Weights of a small GPT-style language model, trained from scratch on English Wikipedia.
Size: 9 layers, width 256, vocabulary 1024.
Each number is 128 + 24 x the weight over the matrix's rms, rounded and kept within 0 to 255. Layers, rows and columns count from 0. Numbers have three digits each.

# up: layer 3 MLP up, 768x256, rms 0.0677, rows 292-316, columns 128-255
# down: layer 3 MLP down (transposed), 768x256, rms 0.0411, rows 292-315, columns 128-255
up292:128096104159126151138144131127104115127107092117113151098127166139149101115131069091145122140112143099133127092142133160104138149142132176186138112073119131160165139113136130179113141120141122125086187115149155108114097127114113097107153155127142126150111158126099137084135099132102135116163110119130101169149132122114124113112136144114137122123151116122080121143099136129084125114132
down292:141126115110159144141132140134154133167141140105118130136137159154102128143133131102122146149146122106150121106110135128138125131102142120146170160102126102124092135132107120128142143101116087142162090079097156114091139134129151126126148110106120139134142143126115139141142132143122131140171105125144107124116115110119119065117137125102121133098131116133120116164076113129133149125109
up293:150130094138094161128169160109094116166139105091178102135142155136144081158152104134119115116099120181114162094145123131136079130117092088121119136137114114136152093132138113180072128146128157109152146105120112125075078114098131131136113175077161158141164105149107136113127160138128152124174137115131150126112120129100135117085147125144122168143134165150143108154181158222119119172116
down293:104161153111149137177130181141141145145114127136127151160160136123134118082108120138121129087185160097111077106149123131148167145162104199091171106147105099149161143151089117146142078076099105169101165099114139128089136112168106137121138130132087108145152126099107104156115104132137124135135140134116136138103100129126142080124116163122120118169143113143147132100115123111081146121150
up294:174143090133119148101134157122147153183087082115176110139132120147147121153110145147135086117173075170197098150160167191105105132107129109099142119153162187145195133096131131104092140134200142114104151118142124142112080121118145111152107171115125133178138091078139155132161142138168148178162119131112112150137072129053123133113200116110148123148120144172135105168178133200102099122134
down294:064054136123141063121095155108140135091111158099142124192116100158122160149103125183089089135130195145071198192092150116175173135110080098111113080107219183120125152134137222144109148164085178107153188125107102150112155120146118107105132141108060130124104133121118153134169153167092090181097168156114147146110117133188161147088058183140098140147152123137154121096135128100143094139151
up295:138140127097148122120100104109144150117119100086176156145174111160155151117130117141085120108131128120139120112176115163100105147136161181142102122108130134102149155105124111130117139124102127117117173175154119131115113149103124131111066152173144096166109126105124147088094120171105098131097123087096120154096121135138111135133107107140097099178156144091152156147115150162111110085139
down295:124119166108114120175144151081126124160127108147118211131123172117111119135143127067156068114122131139104141193041181112160127141073149087194085116116152129100205089148129119114159112111149068136148131139060142065133114117154138138121120089114082092162103140165105098144141117084109138088151087083152132114071141166115177108131092114115132162128129153106106162053105166096103139112190
up296:123144127159184129099093143103129139147110156133211164131152141135125130107170116154078134133135168164178132079135110138131118148126183131143103123085098076074097086106133127164107131119194122136069115128152162143095120159120184102133091126157142116135140118090093125137121151120131127142094168111110071178132174096094126142120128118082152117154117103148140159137107101150145074117170
down296:116091089109115115142166146157117089090128130122132136100165133153146075144187113109149149166161160117131108140124163153142113135098168105125145129134124116132129165103156088111120129137104113153155125079179095125100148167133146139086139093144106166115169134136129096083159140121156147125093151110146135149101130124143120125040150140171184113158118141167091127125117160092115133122097
up297:127142109170132118106109151147131122140156107121163092125178141141127109052128157184092186098115127139127125123135128102127121159114118123157136086120136165094124138132113116128111104139136103119121145110140167136098153165129140136108089154130132125190148083125117150104157159154144086172164097122119127172113147132111137151128122067109099132140172132125141120164111164107157091155140
down297:087129120131157154102092126120151122118135176081171143106118096141151082107114102082149108154143124106118107101143114149118132097162134076163114128105139116135108090121118117131128180156166143070107133145137160145143133164111125095118154171114144106139137150163124151126064080145145146133098169113116109121173179134128138094077134118096105113160139074062166117140140086128129119093147
up298:136173123064130132146132124120107122146125136128080112196095133116116113161184093128127113139108100150148108152131112108125109131120102103121122144162112133123110132131136130144122124102120142129158126125131133141177122120129096165112136131093133111143137156109168132128145174125113111118130125134136138097151148107142140130115148105131101096136134124134108151103173113149149133105104
down298:130104131131152107126121091111144166151158148113165145173128135110110138128117100175158154071144124140146141104179144115143097097139081126159130138126166169139113156093141162117127138095136161076150125118129113123102142085147078144165090195102130126146098110138113157173128148103125120177130140162114114089114106131095127134115123071132075109158141138078092152137146209161194176160132
up299:135122139066160134129114136144086108191147094101134105155110118126099146100156139193142112113169102169117132131115110137094100122092128114150160134162126127141101161106152146126147125164175189155115126104145123111133112090112087139101132144127181054154162102123119128116120112156129145141137124130121085063164089146084134109136110195144067135130122158107103165123186160158153093105121
down299:162092105201099154150133132174076063143122122150137186124164150100111073136150103085158123104129052049133095184140132175075079128116166106075088103144106119152075102203111118142149105128159085173141165049158169128152142110125150156075131134134163145104168127142093126160178156177126157140121086123145159165078160117097137109087130145155168095163125142129154142107121141099073107082135
up300:121131120081147146144133105146107079147104118116134128175136099129172066104118147137130139087124052139113116164135097145104154195135118124145134145124125151102126086116126117142165105133139092095151125133166109151163125171136164118130135098142126071152127104091163138116110151131115106201158165099127137154135133133138134071165115144147173136156125179108178120131123115162126132091171
down300:126092109116110203176064141171079119128137090164121107117118102136154130152124150126154159110177101154093136141168105120162156139131119122160142132137137156152084135144126114128123121134137164109136126118096101105222108116135122133104126145134095088169161178117134104099131106171137134123149110145112142159162167163131121090109102111130141108128095095143128092125123108119133138147097
up301:155154123120134088153124119130151111141134108082138092154088156129050114173130072139122086080152127206107102118134172106139134134174133098130140162127155147150165110131122130139106088176110158148081130160163110134142163107129134113068104119150168129107107152113140156102092116090140182153111142112096115078101154132088142096144150145133150140154164123128169147139118115157125133082122
down301:114125113154070112137099131114144157117175132146094125123150156160116106141093125142117116132162070168100177079118169131167188099094154116125122101160109150085161126150133126133121090084102089105085094152130176172120157118098143107101174124085112076132099153091092129136135124155102163123100109098132118108124096141100122128086129160110126177127095138185159136124129146105115160155161
up302:151131097124097119114109175107087099149159095084204102174115120142144112149164114145106111114143099143155077080160130085157123088122099151175108131118123125081146137110096108137108078140138095107123143094169161161149146151095169132128092166172192051150120109100186158038081145136144131181110105077116143113153161148141116144165136143154122133161164171165121146128144143194145116120138
down302:097110124090094030174142142099213140201107115101117154185102059153116073200128200148108081175044120129182177096075174099103081096139128153045089073131216091091171147078138130142211173132079087225137134147081154048165135123119130125208129103083126149163206231109195115099125076154186214149090170056010119059083187125123153115083066106117205071123095077115098038159152114083107142149102
up303:145159134151121170150141092103143144096143116126135151165126146129120103166127110148100144115171086121134149167135157139147130120137075161136110100137105133132112158118152114134138139153134110138159143162120094159193135098125126120119122135165126120083111121087137130124185151143095089143156116143111152122113155108127134125110128107142114094117124142064143150112149137126122120108131
down303:133132110154128124130121110142144122171132120148140098119140139122126105096152102143124138127167135096127129143134137130136147136136120124106157104166121123139150147123156117112077094140077167108113128128117117128123105116115108137125132117137110120077141145113140111146114136111139123147103123118143157136151127149150140126134118172106130134133138177085103110141114098117094138114124
up304:130150109100138130097144098130139113129103098109129125136133151137126129104119124135123161135130166127154128127129119171120117135133135154132119086122105144136119118111114128156107118151120110163126122151118137153120138147141143139135100107156153100142106085082160124108122129146138135161177148116110118158122143125119102120155115124126138128142110150126142123132130146157133107099139
down304:095127114119117151143121145126126155142119129144148156135100126104110152153144136124127118131132140101132143135120115141151136162142126119119116131149125102100139104136114135147121106083126155119117153137113135137111128134133135105152105095107121134168129107135114118099119124116110147096105121149155121131132137136118115124107126136161117135126131118086165128127111130094143115125126
up305:149106110117151114123094157110128076117130099115163134199121086151120121108123084121140090095177071168198137180167139194115153180159083118148127133147153180102144129106110103119107138124108152126112133177157163134163092140103126115095096114176150094084093068134148154109099160111085117144136118090108144140161128100131134090138132134147132168147149171115181171120131093200149118093110
down305:129148106083138138129116113104134101179131126154107095142121144120141158116116143128145125101156088154133122159128151134137102134155134125140137175132097160137153131135106146130099121138124137104144121147120190139098129145130128099126115130153107103124128113148118135098115134132145155130100127116131112142106139093122119163127151151132087112136142128169133134117131123134136119175124
up306:131109126072125079125087164139119156121124120084142124115133090133129156107092133140125113110132141091153067108137167171126148117114180150129203108113114138100156113096118074106116068153161108175154168112123106129135138186153134149162128147147134080167111138120128126110130090111142115159125097092113112143124131132124121094194153116115114104122102151132109144126111190102141090090128
down306:128130118159123154115102120122127102104169130165149132122114127118135133114147117138174134120120117117112113144117134112141117140171173105138164128135122107132127173121127100151132150095073122128154150136114155073100157119144170120127126160115098145119111134135121130123108154076086101145164092125128126115119119094154114145099136157120141144118140135136132145108127068127126116147141
up307:127111128134175120155103101090133093148117120116116138141138147148190155123160118110088085089129070128123132140147117120128125082082107145107121101143186143107122140134159153120143147095062170112156113174150105128126148077129129106120095181128104099134142112139146126133111166155110087109124125135106117122104108146111108155126119120152096088168145123061106159131126131143122140091165
down307:123142092132069160109070162131097111115164127132104070080087174090150091132140114111149179119095119127097137132107141087110135135122149167167103130113079131138127141185166138158053107101147085161109181106127119152123137132112144168118164143148114157134173161129206168099134114128143143132123100106132137176142131124114155110116185135105184143106155137123149123089116166107110119134150
up308:149110123162148124098124149133166105115120124069111133112120066116155129160104099094116098104117100137132148114148139101144108141109114131130099095112148119066144108079153155122111092132118156137127138149135133111101122138125154093099052193164137120163128115149153139136161086102133150125144136116107110172145133129124113097136102115194117150150158104126122170142133169132147117142129
down308:148141160132132150146168075086118150173129131125103153125126160181123112117138096130138107156140132159095098153091117133160130113120118191132140166127115131145092135125162120089085163136122083099140115154135158128077154108110113122077078089116134094106116154163111077134130160168114085165128106164132136139136132122159134099149166120101129105082112120154127164119070133133152139126116
up309:129111130145143082112110166131107094171150100106185145163149135128223088083150129137074102100200105129218119141141094134118132127112096121124154078127121131135153092110179118114139116077143157117132122104187125148134114136085147087080096124156134092116148059084125133106130186141112134124191123135093107091123133120144131094138120094195083111135129128121140135159145154195155135127151
down309:147141149058150135096130139139158178087184128163172124087122161165116145125146171140091094135126121146159164087146091175144087149068099165064150122091202124172142146103198109068158102138201088074131103156149131120128117137130070099137150110123133115134186179121016075124120159071128111044128139120122088021099199140145107079173134127107117096116093154093137179137166111160101087023139
up310:129146114097118124082150109111115117141125105136143144126151158131135077123149116167126178116095137095144088142142118149101103132127160153143129149117094142105128143126091114116116131135091107123147166140122121142134146143145145148112134115147140085145127131106159138121124185139104093139144117142121145171122116108125124136139121109098084105151105120116138130133130150127109116099131
down310:123120119147117164122126127088122136123147145145146132117126143152106135129132150135102069131117174129097144115189124108140118127128118117108118114158124112151183141097120137148153080104125135124108126159185162125132110098149105088111110158128109162107141133148122156134112120121140166128140101144123106083091163097121113165107157156123142098110153104155101162102184168134131176156142
up311:144118125124131140122139158105121091119155122146151144123155096157143159078083145159115124095123111129195079160150139115092099119132093158120154120127157166136101106137096083120100167105100111125142141114151137140092134144138143113107088174170130141152122147155120134125154154123110099104082114134101125138127116139132123136123121074160135108112133114140141111143170135165113093138099
down311:117122130170121119151135147118110126120135161142140141107119134131144129119127153146134105135139120152118149092135112074109128122141136117174109131151149114114144112129123150098129087118138116082125122115138108150169143105113122097101117108122120128106127151151079146126130123145160125120105121131107108105111126148110116148132126126131137157138119125146147139068114098121121119166143
up312:137157105121158107155131134109110110154110117045125090162133163144123110185176078135152134107155119170102097085154138141161133132116089139128118098125121126139152126088144117239053070092142123127120128127141161192131123132107128140148135191137150112111087144116158155109134108150145139130136152058122140125169137132132126124116115129160111129129122126119121092117158085131148145116061
down312:112137069118101097158116142109133163133171116105150085092176110194186120065108154144114169110111189131136094126020116088098158089134134152083101166107147129154143124118149131126096161144155115139085119117097140109110085115127167123116135129114149129133153167168121137148164141181140190093127123091087154139123123132128089176153147109162108100140129159119087119165140141130150118141176
up313:187124111159130106158124139162148075181108100072150113185122084148079057148115086145119081109160072163127162103155121147162155144130083118101097128119155169108162160090150152141130099119160117144033140093114208102175133144122159125097133153163148106079114132125165158114132109168123160194141081036100088146173130141106135066228077173115133098102145098139135069108157211149125096131095
down313:100184130116134131189151114144136127140175110113184158218144165123141063147149088146093078175167114156130188150157144103153146152155037092167209124103164174101170114118160079066115190101161146099085122159172131030104252138157172111133113108103121066054165140151085102132108108181104173156128051217098078211038098111062173123138136154153139125123100108066173119107087105142127080145122
up314:141111119162107144152123157126125115146063115120155120153091091135110126099155114126134098104170136148116125073142154137129134105130152148128121140147141115133134134082169100127121113160153138128104143177155150153169126088116129133117151143112154133151087126128148129110158114123130141107136131107122134103135159133111139146147096150141165129127140143137128114129094104099152124107117
down314:103137167124137137122143141123117112144112129153105158081096126136144137141131096125142103097118134098156138131137108139130123130125138151132121098146110139094134136108124148134097114144155121119143100145119137122125161129116124140125117127117096104128118114134105115122137135140153134150119115135140135139166159125150122127122122108114166132141125152104127127151109124112128151147129
up315:125104132141167099158140118141100139104131097122075150166155128153119125105174123114132121139152123078141119145125116180141145116107134158135112116119122127121113162124131112134130122106104127114125110163129138139165107123123123119178117138143123130118107145113174130128111133187055108113136105141132120072166113130114134133136135133146115127115101125055118147151099124102155135098124
down315:130121159126128139136098112120120135133131133112084116131112142130119134147110115139121149130108141116116111091097125135109156158152092132118133148129138117148121132121146114146127142149146115149136125130111121145134134127130119109119113141141146127103140146136115116151127097093135120151141130114145131146142125110152137137113134126123132134128119141154128124130160116124134138110121
up316:143134132121152108164114118101098133163123121069142118142145104149123142128126172124075119085156102124117128109159120130130161125098117143141150144141129126097127141087154094125114132107196130101114114121117136154138101116086118132150129130117148144181117117139133142123156103131152138135124130085128110080094131149135135109121123132112100129128162144094121129116113158110186143140128